From a checkpoint of a small transformer trained on Wikipedia: a variant of Adam for these matrices, 4261 steps.
Each number is 500 + 40 x the weight over its row's rms, rounded and kept within 0 to 999. Layers, rows and columns count from 0. Numbers have three digits each. The size before them is the row's rms in percent of the matrix's.

# gate: layer 6 MLP gate, 320x128, rms 0.0691, rows 290-306, columns 0-127
# up: layer 6 MLP up, 320x128, rms 0.0664, rows 290-305, columns 0-127
# down: layer 6 MLP down (transposed), 320x128, rms 0.0648, rows 290-305, columns 0-127
gate290 092:482458492481481513508569563474520435498441470510529505523469508493506524449490418530476570493549501476480408468491454481503527465525426471602486526552481486473593599446496478613532562516511520541507504508523475502465509544478479487532526489536497556462488530514496509495490454448526555491547434472533434463465458506549581526462582536512537447590536481523482497527457515515456487553515
up290 099:412469529494567460486431514444519495560505451529513542552493509484517505524516495534551493503505423483511468595467478543518486461485458542556620532531522472524480518542522457493542518525512481556525476520473522591480540570471528498483525494460564460479442459485557467467550463555484607501462516499470476540500475442551571483484502466541484433548552473505462512478480484410479559494549
down290 100:527533520456504459495499474462551501497531500441476581624536507552545514469477505481468454485477466453460595523510547489528422475538485471542526584545471569531443557526434502533493489512533511526456440574484498472522570529511459546512399447511502515467461474517537538495564524505452450478493508512478449614449528476489499480482514474514566498519469489486492486491471591491569477486507
gate291 106:607464514470544484497526518501507529509456484527511496507579435434526434501502513537489544480501479458547382452477450508496464478489526478501585487487471512584478479529432553548429544479462539516535533504529505438496472455437523576513533489523490522473522426490436469536506469518533443514573510457463495465531478493512481553476552494444528484505420407466515515532517542434579513478481
up291 109:538498512491475473550452485489546406522472502431547489413510459479478565505471547522506517456463550539527545478448484413497499489452586499531481509570476525560478467439507482482543538514521546528450538542523451528492443511588500525480497490566516468547471545506508478434532504535496560489409539500517427541557512422492542524475564522514480484599501469507484430467538454457465512542490
down291 107:478497617426498439475447429488560417473473573483574464473482482494520539534493507472501533494476470542509478505463484467481493518502513482485445461473513495468468562565536539521487505568513506462445526567460480487434475535514600469574472500487462426506505568475540499506545566494546530464478510479520429569529573489500426550482474507526522489523516513448489486384481440500497518484514
gate292 098:554562521482486484538484505520464504527497519567510577476487488472439521449422504510441590496472465483510494449501520449520548481542553535586484510472480484595464443494471534494458469555544519439549524472504557516556442513581450561492491562546529518534465551529486485475499512491496519475513537519488508528607429508515475521482440429458481428583454499420459499492513543483497544527487
up292 102:467509528474529509544472483529480522482522468460537519528516478521504521494536414541504554460462477569502442548518401492503518493507448398483524461512505454429505554499516452476451546534496493485509571480451496513439580500545551469545496548430458493475511448473513482548474427490511467516476532511481466480483499392464522476516584575528500575483532615560474478496468558526556530471497
down292 104:520581543526510504506551480515427459509543453494491472446503479466450442493460533479448450523456531441523512488475551522578456540518523469462507546501462470482441438460491551480527456491460535478517431440550591564437459463503459442520504522437601454490491509515480513529536577542523485462506466500538471480575451513483562477556519561499475498508570457495528440502547479449491536520428
gate293 102:485576480536525525465505447475529452476483488535514484541556518477480483509489491503544497415511484472519496539479557430495487556516452434497549479472467455428501499496425483538536543547488463443570552552500534515558485462474483537594417390478460560500523539532510541510528450476488476474521482428518448483445534548502515490532501585565481504532519535515444513500499500476586511396538
up293 102:472448484502501467480455501558526494533512423522502535422534501437463518474466569497424508562483492502512565485501537473410483552520493589422476514507555518494383541482551488546535529493547540493491520462511497486510497523497452425535504463489504474423490566474471435466407513549505515439505520533568484547500534487555508517484487563571499465457501424469511420520473542451504481521484
down293 110:532479561540461536483523525474526517503519465438399548471464521451450450557543504477504410426488529490568379470469491544529500468492508529513478471450515512547469566525514468534540454545571505485483419456504509494545555546436540469508499492538483524448470452509458529578471538527526519522433470510499496461498450455498481489498473543480511469427495461525586508526486558481573468495575
gate294 083:533482478479526544539465478484479469583480473529496531493527477483506471473482549505488553496568496501497513508458500500445433462471529487560459520493406528438524542543489529451534464469527551547534404462478447564487551480487506500537454446543531478465510444549511489535483551443471493484555377513501509534551547490423437493563539495521493535482519487442421605456479540519471533575500
up294 103:468549396445536573460500424446454430509528521478520542485503534440510470534526541538518447510453524481551450553491478544500513446479495525455479533505491573444554523480537446464499543514527508408537495566503515527467468492468468417547530560516435493535564526509520474568413549489455412479499513565539494521465572512535443505527508457522499531496550552483475490481489480517453535502540
down294 101:490545421451508509426502372446456500494496489561520494427538560489501514536509519592471451504472522461531501476529456519462530539536543561484498518517559530511518490487533447517575500570541542484521524591495469511466495484476435480484540550627467535486557513529474455527464489519521487465514604565484439498500471504511471487453456522523530505547469512591546490499486493464511522508533
gate295 091:438524456456551478450486478452515523501463516535584503495479563492500484418550478501524448499574496542489448539498462511561536475478473490446452510490560439571541451521472472587499519578524461548500478460489539481531537521493556499505428486524580581491473516466470478592597471490522445487529403486504495514460522543445506447539465450538580478480515506527512495484515437477509523514517
up295 093:595442504515467501531527480547512429449549515522458483492563491465489479551516540491447525557497518486528521459504407514501460516548517485543487528454533604579483420506494479476567432514521525493444468502498489504525432481468550465510561557523520569469489491421510466431461600537516506489482528504450532488588512541459436551492469514455465452443538466513505555482496507455508516482446
down295 091:531602539478500552524466505570528419533467495536539460460441499567478501496462470414500572442522488541477500464441426515527446555553478506541504486518523448428510491479546512559482538420445474510510492446509460535531502509456549518463515515490456502518404459531490492461538451422502499552522476504470449406492527471501511478553534457471433491531488486455468443563446524477536489532525
gate296 094:512409494561490527537545475525462567532435418505509583481522489509543413499506507467465553546555574543535488564461461539469516528574488509467455473461518518465478488506613516510514462518517519519438492513473474523510526463503489497501466517478540444521520454543475494562452516563448519457451414429476533529527484542403497537462536533545493500545479488498458551474564518525428506518458
up296 097:543509460451434506449499465484513463514462484556412481582461542516481547492466408502542499462462456441496507545531549551485517505538507455521568498495509499545528537502482482551519489479448434426544453558503492457447545455366516474544487490491490519505508469510473495493442540487502501559473499524507475518453486426449469475510514451476522475495430538466606498599479488504511492523587
down296 095:522462486440506446494547466469453531527548497529525539447538496486548466490583520504506483502534522570480513613476460496461469569490503546506490427479524486457487468452554567595505510466476495615495507486469455382489537507485525548519528475522490501501470531504475461534494450593496529494528461499567451499453510532485510504433458541474443557575446583466495523477506471480525542514480
gate297 103:507474463496507511456507564486476532440535524511564504510491465554490498417491450473465539511455473453522452589502464501455502610507544461536488472597457535447495496579539525534439474509488493446494528409493417492525522475467498521511529534521456495547538470529522520379451524533564466521457481461488490564578465557467525548497582490472518447529555499473451477519467507503516519477487
up297 099:527467554430511488560468489461484468500471438509447497502483440528456429516495533580509572459469453535492434558439414504461474525427467516504494493498537513563474512510537436555537461500485549476426487508459559579510580514544477547485511500431514527494466516566488487561479457525517546513526461453478472555507567422485526478561487478488522488414471589555497522543507465482487517486486
down297 100:455441504540506505527508629541554593575470505547577437384518459489524516539455451566510444519548498511413592488521531410512505505531529535498492508526533453451515457534481519529489445489494547523456479491463515457447493485480485534506506516494491521557485476511506489513540524496514482512504597460483455508567511460508489473479522519517478520520556478471470461592509518429563493531535
gate298 100:527482504476451499468537535501545539494509581543465518554419491498429465479546427489464570471454517386509526646541478501507502498573548513558454477487469477464523532514500450575529496519454455492512496466497480522452471438498465483478479456506440519501450513522542584537514450493537490483524519512511505457513481487492514527412588461487474462570542514531527500510489547412495535477464
up298 109:472474536488451500495473512518526488498470505489508516477437560490468491560411489493501545453476487483561474510475581413471429534510498510527497501519507558574517445526494516489500435509497509478451459484442552542480440455478476560462484577513411412592470490499526551548433536505521515482443461447515481501462416502528540459476451490471446447465491531487487430590529486526460566475463
down298 107:487531508480521546428514518526410542519458509530445474530525559504503493493496496471531502549457518464516450500466456511488428488452469508459501457455455496500462461525423575509486465432550588535481438475449548474519484628502430528473527552505446485592568454445461524515494480491472481426439451526473495482510444513589540491472531457484448463510491491506570522534456461484462488485526
gate299 091:548511481493505439535455492556472467487542410465465539520566577507469479581515479546507495518435490452498469496484480504483490537489504491538536501428527475541461591547468514462500490494562521575433505416538425501472510532535499493510481436500534532536464501402487473443443541439519601562518550507461496538538442505507470508550478476499505458484570551514476443472583467503477542515497
up299 092:507540438534499542421517472461544553528454480535487512522433442475520516506482465433455537477477550549496465507521498569539478469420421523524487535514424486472539531468554448525503564479436510526576559505507506499468506475504504492495583521540433557507479472546557521577476464467471474462498426498573447454527514468461397555468530493537510479582514533457507560524523504492481498455542
down299 092:439410533544474469472441622537485503487534481530518511459507555583457519532415508460480483516477506484456525496484447556481455497523542480577554513521485497545493543512476565486507510556540464483527457617471475533514511501468584543505446402493556495539541536457475510529507446474507493498485547524552515504449560491481525528509473483410466551500492453434433538513544501513482502488536
gate300 111:523463549514485501471504471568439494549476471554504568532496533501476517479503531515497520476484461552505476490491519467427529515542529487459467532464455473474476509518491510452534477442412506470514432545447498504558519537508545588500501463534544545413500450478564547448525509488461556474520396437501465497539505450429536527500497455538515462487456444427562511438522579397508435534465
up300 119:416549462463421478534446578402536517519486541444481439493457453506478516510524443473496491463545550523450514480525493516504501447455454479502483447490550525490478483542508511530456497533566462505448487464586490535503509456498435459455498507455487465546407545522432481527463462530580513530477547527527527502506509498600442494498476545479494516503605498487420509528485441549480566475519
down300 097:473448568518495487640482653484566477552445511474518483424421481528490451479482538484480480489569440555512542503513500500487501473493513521470530417478532465480465475547484586532469511429522496508495580495504540507460537457499531486520475502390480496482502482561514485491486599478528527509518490465503490484501497484549498559538489500492399470505512539484491539510497536491553476532494
gate301 095:465495560496566545526482481503475491527545504497473460544512436578465483453523521512526518427448488507501487550531492549492451586521506482532519482525453454478547487526404505491483460450503479462471426499476466459545488427530516447465473509430526521479480541519439532622515475505530505510501444440488399495534474442528556529484559516520563533527427518491546589546563557518528516519514
up301 098:475460504452484516578468490551469527469568535441495482480587429533400519575519608447565462509529518444510492528529521448527473551531490466468435445478539490487494526536512424552569495440492574496501542518492425454510506528505463468455397456516547522496480537542463505442496527454540561522490520551447492526544560468493500476505473500536524496495536515497481503462548481552487446519503
down301 101:521484479411478480518513563499520447442529529557566434464530522543566519500487507496536485563545502455485566520504532489501512505505509507534492475462485516513481481488461416521551547513522463479548556537607502513560502535498527454573540503516537515449511529492434492483507484535475431511346545558479603428528486495468521519401497537550512452492501542492554534470477476523494505514501
gate302 088:523484531535489458481517566512566502517470498535586517577458497499514476478528471534513484485504522560446478505481513474448519457538536489527529558551500468537412534525480593504473516477448480544517480454481528484478451513506412499581495440533546501391447482418483450512496515506457513450507498453515489501525471529519535530498536485514454411603494497429443462472468565551549577543483
up302 098:472577504497502502415502473500521465507458499501578503539520572489512489596499508483579445580568497547471451500450522526485486444528513480529551584550514540575508520528497552538497461484452497589461535497499484486478481563496465562506518494548461497415532459477566473462494544491437506493425521539516541530485539545502571507487450449500521417575506566482471482473472514519468549530530
down302 105:540529515484524550481549613543508543420516542480572529484483573502459519524489561468542474557485501476482471544489504522528473448475522549488477521540510583550575460489480420461510442472546511602464516571555564460519562490497479506486584482555491508466472556458524522560488531545431483528457516477567502505496525563492513555526479487483542525455546539498441498496467473517446506446534
gate303 093:515491472502482489559572489464519446550448554502449516492512511533545508563461545437487466459468497497522492453440485497510528515480497550528440459470449482559486576480485494462522503500363533545551506451404602539527534456528579523494488497499457512470577487520505578501513457507419551471515458483500461488524473538451468408469551508561498473418517496534500507509530460489488466513535
up303 096:399519515492500457500516570481503526557549481497533469472492536429479458462441577491481499478571500559425493537523510536484501500555535461474508552514585588508508454522502509503502531531484496594454549507480444500496541582472484483476563518504498457465492433510500569522506541521537419486515524518476491494471492477517555508420488465449508429564459439476496466474412539511398523515506
down303 095:550489550588562431511460536527537441543501506492462453503570508526473520525454428476507439501428549492484523493453446493548469504548506540470541448464515457462451501493484451434540523450515491532523529427471492509465514469497562454508488477485486556461507501513503491465527480493418561574524494472555509448523484480495584466483464498514487491413515454412494465385559527494432498514444
gate304 106:543482513507488593490514459558520468557505519567513558543521507520520503492511501477487496513490500422536472508452503484545536431502539520513459536475438533551463557475506454476581473500459553464490425491494517551508556479498539496464474396540514512479475460564569524522462531447481469361570466486546460481474483505445475435470528469567471486483526465556471580437525496444513454512517
up304 101:495483506535521568457546493548480482578487496538480457527515588528515480598547471498424445535497450504549462504483526474443542480524574526517509544506515484576515531508543491450513503488527530533415469514531469626553552579482482558522531534488527528542490447524479526557472557505481495452565415467453462556436514512506508504472494489433482476529526469468437519449509479506420509489510
down304 096:434462525569513445467494371455528496515533466506438494505501423465478468481495534547443534440470551469474465498514459497493537511422534511482532484535555490522503508480555496488471570506391502461477508543541479471470523527503541468510538573409463499484515541513513465442506425511563474544503551507499453469577503451537467529412510445481590523472494521495412485515508507501494453521531
gate305 092:438542601448519534491497494476600422515532532424450534517509530554481478499478523482482465484519536456533468486507535506473505553498531456463502450536510529423473447560569521546558495450525443463544517532494483479506549418504462536485529495490537486445522488452493436541441498530471499565534434443521412465492530498470429529530519534459419482433525436514523506546479530493445455466482
up305 098:530501429582532476478546456502460555470449448557587516461478476491544453489559446540487495481519498499472538529402514502566551486502506557510491592495428492528497567434489496520505496507527583492418481486456513495500484474550529512492438445445514497510488471507500487468523497468526515361436496503530530564492552447509527505491495537561621497517494491446476522483472539517499510512532
down305 098:539507520455481574491477586493474431446524464491468502498498443489493576471482556490488441468433542522518449482554522554503438490515502522451455471513441486515489424542565507490502511505516478469560484588539431450469559461473474483437491518579497519499555523504531502483455564504527521495494472441487468484548495526430494554535515532437402494489470429463485454547536431535455420469480
gate306 104:507534518491508522477557552593555446553482518555493460493586451459486524420544524498472458486533483512455501491497533537466499565502473524505431538522498490504498515437505483522526494455453470579540471514583497462502491543467479532443547461447480515493483509412472489520550478529544514450529480571460478488395441546534541502491556571477510575473463390472507516490484579520546482530527